config = dict(
    activation='tanh_gelu',
    lr_head=0.00247,
    decay_fraction=1.0,
    doc_mask=True,
)
Each number is 128 + 32 x the weight over the matrix's rms, rounded and kept within 0 to 255. Layers, rows and columns count from 0.

# layer 8 MLP down (transposed), 384x96, rms 0.126, rows 193-209, columns 0-95
[[172 132 175 153 173 195 116 165 186 132 186  39 185 131  99 182 122 148 122 168 152 136 150 101  93  48 152 125  97 108 154 146 130 114  89 105  84 158  84  77 152 137  72 173   0  85 146 160  96  61  94  98  75 179 173  73  45  50 122 165 139 183 128 141  60 161 189 187 105 124 255  69 116 117 175 135 108 138 122 113  99 116 209  89 157 114 112 113 199 177  89 121  40 136 170 164]
 [172 100 141  80 154 117 151 180 123 150 135  79  63 125 164 122 136  96 146  73 115 138 149 131  82  97  97 153 113  96  97  97 142 170 146 111 137 173 130 172 130 144 122 130 180 145 168 115 122 110 166 116 118 111 104 114 168 158 144  85 141 100 148 133 143 175 177 190 146 141 126 156 127 110 121 155  97  99 111 143 121 127 165  66 101 169  80 143 139  53 128  94 130 133 143  96]
 [146 206 145 136 121 144 220 127 117 131 141 121  83   4 150 137  63  71 110 161 108 154  78  63 101  67 137 195  95  91 124 171 137 144 204 151 145 107 116 173 135 103 113 119  54 133 140 181 108 121 125 144 140 134 146  90  75 157 164  80 131 161 174 110 199  98 123 105  99 108 184 178  77  74 127  82 164  66 122 140 156 120 112 127  82 189 117 143 152 174 168  88 177 200 132 110]
 [103 151 172 206 136  87 113 102 175 134 140  89  46 165  67 146 145 132 167 119  89 164 109 126  99 156 153  95 111 123 120 152 164 160  89 145 106  57 177 136 192 125 111 174  24 146 111 114 154  62 102 214  52 163  85  68 124 170 205 130 102 187 128 120 119 132 125 157 114 187 121  67  36 179 122 105  80  59 123 142 138 143 189 137 139 104 152 146 132 131 166 178 155 114 116  93]
 [131 108 121  74 133  92 135 131 163 132 149 199 155 146 165 122 126 120 109  65 122 127  99 137 111 170 171 177 165 169 133  83 124 144 123 153 108 171 130 139  94 142 116  89 110 144 117 103 109  96 102 130 133 153  70 139 149  95  99 160 130 103 138 141 149 125 119 103 112 124 146 103  74 150 112 161 107 134 122 148 160 160 153  83 148 133 133 141 121 114 147 118  94 157 134 135]
 [102  86 124 161  78 138 144 161  87 110 153 143 128 132 128 118 103  70 144 121 124 103 132 146 127 120 144 173 145 143 154 109 122  94 111 112 124 188 109 151 118 118 134 106  85 140 151 113  99 172 136 154 127 156 154 102 171 149 159 131 134 144 133 137 159 105 105 109 106 131 217 172 118  96 131  51  97 132 149 139 123  95 121 105 146 110 175 160 148 148 139 113   0 153 123 114]
 [141 102 121 135 143  76 119  43 102 124 122 152 106 106 111 158 126 165  97 166 120 139 130 103 112 120 111 137 122 126 152 163 119 110 113 120 178 123 143 137  93 123 122 109 209 132 100  67 118  85 101  98 147 145  89 110 107 142  89 151 183 152 122  92 128 121 190 190 146 148 134 123 162 129 136 149 150 119 119 150 191 135 159 154 136 114 149  90 113 177 109 120  53 104 104 151]
 [153 120 130 127 167 119 128 165 148 165 150 127 110 146 116 139 118 162  90 162 120  99 143 138 110 140 140 133 125 147 151 122 154 162  70 114 119 117 113 132 133  88  74 159 141 104  82 128 133 153 179  97 150  45 129 118 123  70 130  80 184 175 161  88 109  76 141 119 104 167  98  96 137 184 150 112  77 168 117 101 101 115 129 165 155 141 187 130  77 173 114  79 148 121 125 135]
 [ 78 138 139 153  96 156 140  95 176 102 141 122 155 121 126 151 129 130 131  99 135  88 106 191 104 171  79 161 134 167 145 111  82  91 118 144 137 130 137 116 152  99 144 149 117 152 161  95 112 140 121 148 159 103  33 108 162 139 141 164 119 135 153 160 166 132  97 158 126  70 151 138  93 121 115 159 116 123 146  89 111 120 119 136 140 143 106 115 122 123 100 144 128 199 131 126]
 [125  49 172 120 100 158 175 148  84 184 139 120 139 115 124 136  92  56 115 147 174  95 127 140 136 153 118 150 110 171 153 106 130 136 160 114 139 142 153  60 118 156 104  57 107 125 116 105 102 102 134 137 119 108 131 100 133 155  93 110 147 159 119 147 151  84 154  63 158 197  99 149 118 113 149 140 142 127 115 170  87 143 170 107 109 114 169 123 137 167 174 149 154 141 114 106]
 [ 86 136 146 148 150 101 221 110  99 131 138 122 148 124  69 129 183 115 118 158 150 101 124 145  86 151 132 114 118 124 136  81 134 147 156  96 134  86  65 139  93 127 114 129 208 100 141 118  93 113 128 107 152 147 150 130 130 125  66 119 138 121 103 153 158 146 142 116 147 126 173 146 145 132 129  99 109 139 140  96  65 162  94 112 112 108 215 108 134 102 178 161  83 144 131 133]
 [117 140  99 146 126  94 110 107 108 187 164 155 133 126 153  86 106 121 170 144  89 130 117 144  67  93 164 117 147 114  87 149 108 144 102 146 103 123 139  80 162 137 182  53 174 103 195 157 117 146 177  84  90 141 159 133 160 160 107 153  83 120 133 166 116 172 158 120 142 102 130 144 158 125 156  94  92 109 135 128  89 119 168 135 128 121 131 100 165 101 119 135  33 185 138  90]
 [110 132 149 139 142  83  74 113 114 125  95 157  99 174 150 138 101 133 166 125 122 146 152 139 113 130 111  96 123 106 103 167 129 120 154 128 132 112 167 135 104 117 130 126 162 127 121 149 177 121 148  97 139 139  70 131 193  91 125 142 155 125 111 153 132 147  92 156 125 131  59  96 140 102  88 146 124 154 126 171  98 105 110 166 146 124 119  77 112 131 122 130 164 151 120 109]
 [154 141 114  81  51 118 106 128 107 126 113 138 185 117 122 166 123 112  82 112 146 128 138 104 163 133 152  99 139 133 140 146 149 124 103 155 115 114 144 162 125 192 153 137 127 127 130 120 116  58 152 141 147 175  85 119  84  54 117 182 103 136  76 120  77 138 128 149 134  80 161 103  89 158 154 171 141 184 145 117 107 146 126  86 136 132 117 145 152 178 109 143 111 157  78 129]
 [118 126 114 107 155  72 158 129 156 125 151 127 194 108 171 129 113 132 122 112  90 152 118 126 131 158 143 146  44  56 144 178 103  83 113 127 106 127 141 148 124 128 144 102 162 110 149  94 148 132 136 158 170 105 144  84 150 217 104 153 134 100 134 135 170 112 133 178 195 138 152 114 118 131 152 136  66 112 123  81 101 125 119 111 108  64 162 121 158  96 173 115  83 127 116 136]
 [158 127 100 154 105  85 146 139 110  69 105 163 130 146 118 170 100 117  99 127 176 117 134 121  78 107 124 153 117  94 149 115 131  84 142 120 119 145 105 153 128  98 172 148 168 116  77 164  78  76 143 134 126 139 110  98 152 121 118 107 139 166 137 122 154 111  95 163 129 141 152 159 139 116 188 132  93  75 159 154 154 104  92  78 162 136 135 163 126 117 175 112  99 182 104 157]
 [140 169 159 148  88 148 109 125  90 125 119 106 165  78  96 146  43 153 139 126 153 150  85 106  88 125 149 121 136 184 145  96  85 123 170 139 113 138 105 140 124 136 142 147 150  93 153 128 145 123 104  98 133 132 125 132 150 123 103 147 128  77 163 135 162  93 111 140 135 170 164  78 173 133 119  89 141 120 144 115 126 136 110  63 194 154 135 180 131 139 106 133  97 117 149 140]]
# layer 8 MLP up, 384x96, rms 0.145, rows 194-209, columns 0-95
[[114 140 141 157 144 157 163  89 200 151 131 139 143 142 118 141 141 144  74 104 140 110 104 156  66 116 131 110 162  68 117 114 118 129 112 132  96 143 104 160 126 164  84 153 123 108 126 161 107  96 128 136  92 110  97 142 142  99 149  74 101 156 138 144 137 114 124 136 109 148 186 128 102 121  54 159 141 177 155 133 137 173 180 114 120 115 170 127 155 129 109 152 124 108 195 186]
 [ 98 152 166  80 122 140 138  98 105  82 133 121  61  76 174 169  99 170  65 115 113 138 125  95  66  88 121 136  60  94  85 108 154 157 175 117  81 115 144 125 170 178  29 192 121 135 146 200 146  83  56 105 125 147 137 116 104 107 164 106 136 108 138  93 180 128 152 152 183 211 137 169 107 166 213 147 100 126 152  90 180 137 163 219  82 103 128 101 152 138 139 104 177  93 132 138]
 [101 175 156 120 174 151 135 133 127 171 115 116  57 134 147 172 107 104 136 139  49  93 107  90 109 109 125  89 170 141 111 118 177 131  87 125 115  87 116 117 158  90  40 140  88 135 113 122 167 120 112 111  81 164 161 151  90 131 140 108  95 176 143 163  79 142 165 119  81 150 142 110  69 173 121 119 171 115 126 145 126 131 142 112 148 126 160 142 187 127 147 201 178 146  86 137]
 [119 127 136 176 106  95 139 126 140 151  98 153 109  96 104 106 104 102 121 145 116 142 145 164 169  83 137 147 138 136 177  46 161 120 162 106 140 106  96  99 131 115 121 130 109 116 127 162 178 152  53 102 102 206 157 142 113 149 153 156  69 181 172 138 130 132 100 177 125 132  89  93 103 127 129 129 109 102 123  96 130 102 136 105 104 112 150 191  93 141 207 151 140  89 144 106]
 [ 41 121 176 161  92 147 128 133 147 139 158 145 177 135  78 183 141 155 145 170  80 154 114 133  71 145  97 146 160 113  77 197 118 136 143 132 119 128 175  33  83 209 133 152  86  79 137 161 102 150 105 121 140 143  97 138 156 191 156 145 160 123 123  76  52 135 105 196 106 161 114 109  93 125 155 130  84 111 112  81 128 152 152 144 134 111  92  88  90 156 165 180 109 118 120 150]
 [ 79 181 122 143  79 147  66 124 124 166  94 126 159 170 154 158 115 162 146  81 154 150 142 125 117 147 112  91 178 107 127 102 133 182 121 128 115  81  66 136 103  86 135 137  88 176 146 176 172  83 162 203 129 133  93 124 161 138 143 129  68 172 147 166 100 134 150 103 161 182 126 112 126 137  95 150 119 108 103 177 101 114 128  96 109 138 126 170 173 104 135 102 130 154  85 171]
 [ 92 128 160 123 105 183 195 132 128 148 152 169 138  68  93 174 126  91  75 165 132 108 121 143  86  85 124 109 140 109 113 123 105 129 103  96 134 152 117 110 137 168  81 125 106  80  79 184 103 144  99 168 153 101 127 125 173 171  71 164 115 173 143  51  84 122 117 171  82 167 135 132 102 115 162 105 139 127 148 171  99 128 138 107  94 102 135 157 113 109 142 135 210 125 196 158]
 [117 137 129 124 128 169  73 102 149 156 133 165 100 164 132 163 136 131  64 110 124 130 116 111 128  91 109 100  42 125 153 174 140 150  78 134 135 161  85 109 117 137  79 141 122 161 108  89 124  82 101 113  73 152 150  96 154  88 152 238 142 156 191 149 145 114 125 102 123 140  88 131 103  80 153 144 169 122 132 160 144 143 142 144 111 116 153  95 157 112 176 140 113 127 131 111]
 [141 145 122 114 156 125 143 108 153 147 154  69 101 173  82 141 141 121 139 198  78 107 119 154 127 108  90 114 149 124 143 155 133 109 107 148 126  93 132 117  86 120 118 164 119 136  53 108 177 161  96 121 128 140 202 147 142  97 135 177 115 130 208 117 101 188 108 119 135 134 179 134 144 204 130 133 169 118 123  63 184 185  72 128 102 142  92 107 140 116  91 122 124 114 106 173]
 [118 124 146 122  87 120 143 101 174 127 144 130  58 109 158 160 124 108  83 192 141 152 122 123 121 132 133 159 119  90 142 175 144 166  80  83 142 114 170  98  94  82 134 142 162 128 130 152 151 150 124 179  97 102 126  87 151  83 107 179  95 119 152 142  86 176 173 165 152 117 170 127 150 166 150 135 134 118 130 148 129  96 152  97  94 145  58 165  91  94 135 135 116 141  89 131]
 [116 207 126 117  89 149 147 114 187 130  88 108 186 114 172 104 149 178 172 189  89 137 111  83 103 144 104 217 141  93 153 160 133 132 121 168  82 113 103 133  93  80 156 130 158 224 118 139 106 147  87 101 103 150  94 124 101 141 117 123 123 123 190 154 115  55 128 154 172 120  97 103 168 163 169 109 140 125 115 109 138 147 126 144 175 101  71 146 135 116 132 121 126 113  50 130]
 [154  88 158 173 124 178 167 136 183  86 150 138 128 109 101 123 134 106 116 163 147 116 125 138 146 130 173 190 137 115 116 104 126 130 101 127 106 144  93 119 120 140 130 190 134  90 153 129  88 110 111 127 130 127 128 190  73 102 148 161 107 144 118  73 131 171 114 134 111 129 134 131 124 140 150  91 121 107 156  90  77 156 133 126 111 131 107 173 139 150 121 134 114 126 190 187]
 [111 129 121 101 168  88 150 107 143  80  80 100 171 131 145 164 142 147  86 145 123  95 154 148 141 160 127  84 126 111  87 124 129 193  99 152 109 124 107 145 137  82  53 133 147 125 133 184  90 124 152 148 122  67  90 138 177 147 152 123 168 151 168 113 159  70 150 130 149  98 153  96 114  85 145 153 155 182 143 113 122 163 163 108  68  68 109 100 200 132 131  93 157 105 132 112]
 [109 200 153 128 151 140 129 122 116 135  57 155 113 122  74 155 147 169  84 108 142 102  73 140 132 123 151 124 162 112 225  98 154 147 128 155 135 107 111 154 186 121 116 161 124 161 171 128 109  67 183  95 118 149 127 133 189  66 136  89 133 134 159  91  83 109 109 148  97 134 131  77  72 107 143  89 155 142 113 156  91 142 150  69 146 123 164 124 160 106  96 116 125 113 149 147]
 [153 161 131  81  93 150  90  97 127 201 164  95 152 147 202 102 111 119 103 123  66 126  97 129 148 130 171 139 125 148 137 139 144 147  85 114  91  97 128 115  81 162  90  99 136 144 125 115 162 137 109 186 154 114 145 134 159 114 182 106 132 179 103 188  90 197 145 121 113 154 140 129  95 136 117  90 145 132  75  68 171 134 173  54  96 142 141  94 208 158 101  94 118 101 143 124]
 [151 143 138  96 127 150 123 115 181 163 105 145  62 112 106 181 134  99 157 156 122 120 143 160 169 133 119  78 121 140 116 147 122 179  66 152 149 142 167 120 160 160  86  94 127 154  99 127 130 131 150 130 113 146 196  92 100 124 147 124 109 148 115 105  85 201 164 109 120  70 147 120  81 121 164 146 154 117 146  95 130 132 160 181  94  95 132  97 153 141 142  90 107 128 117 109]]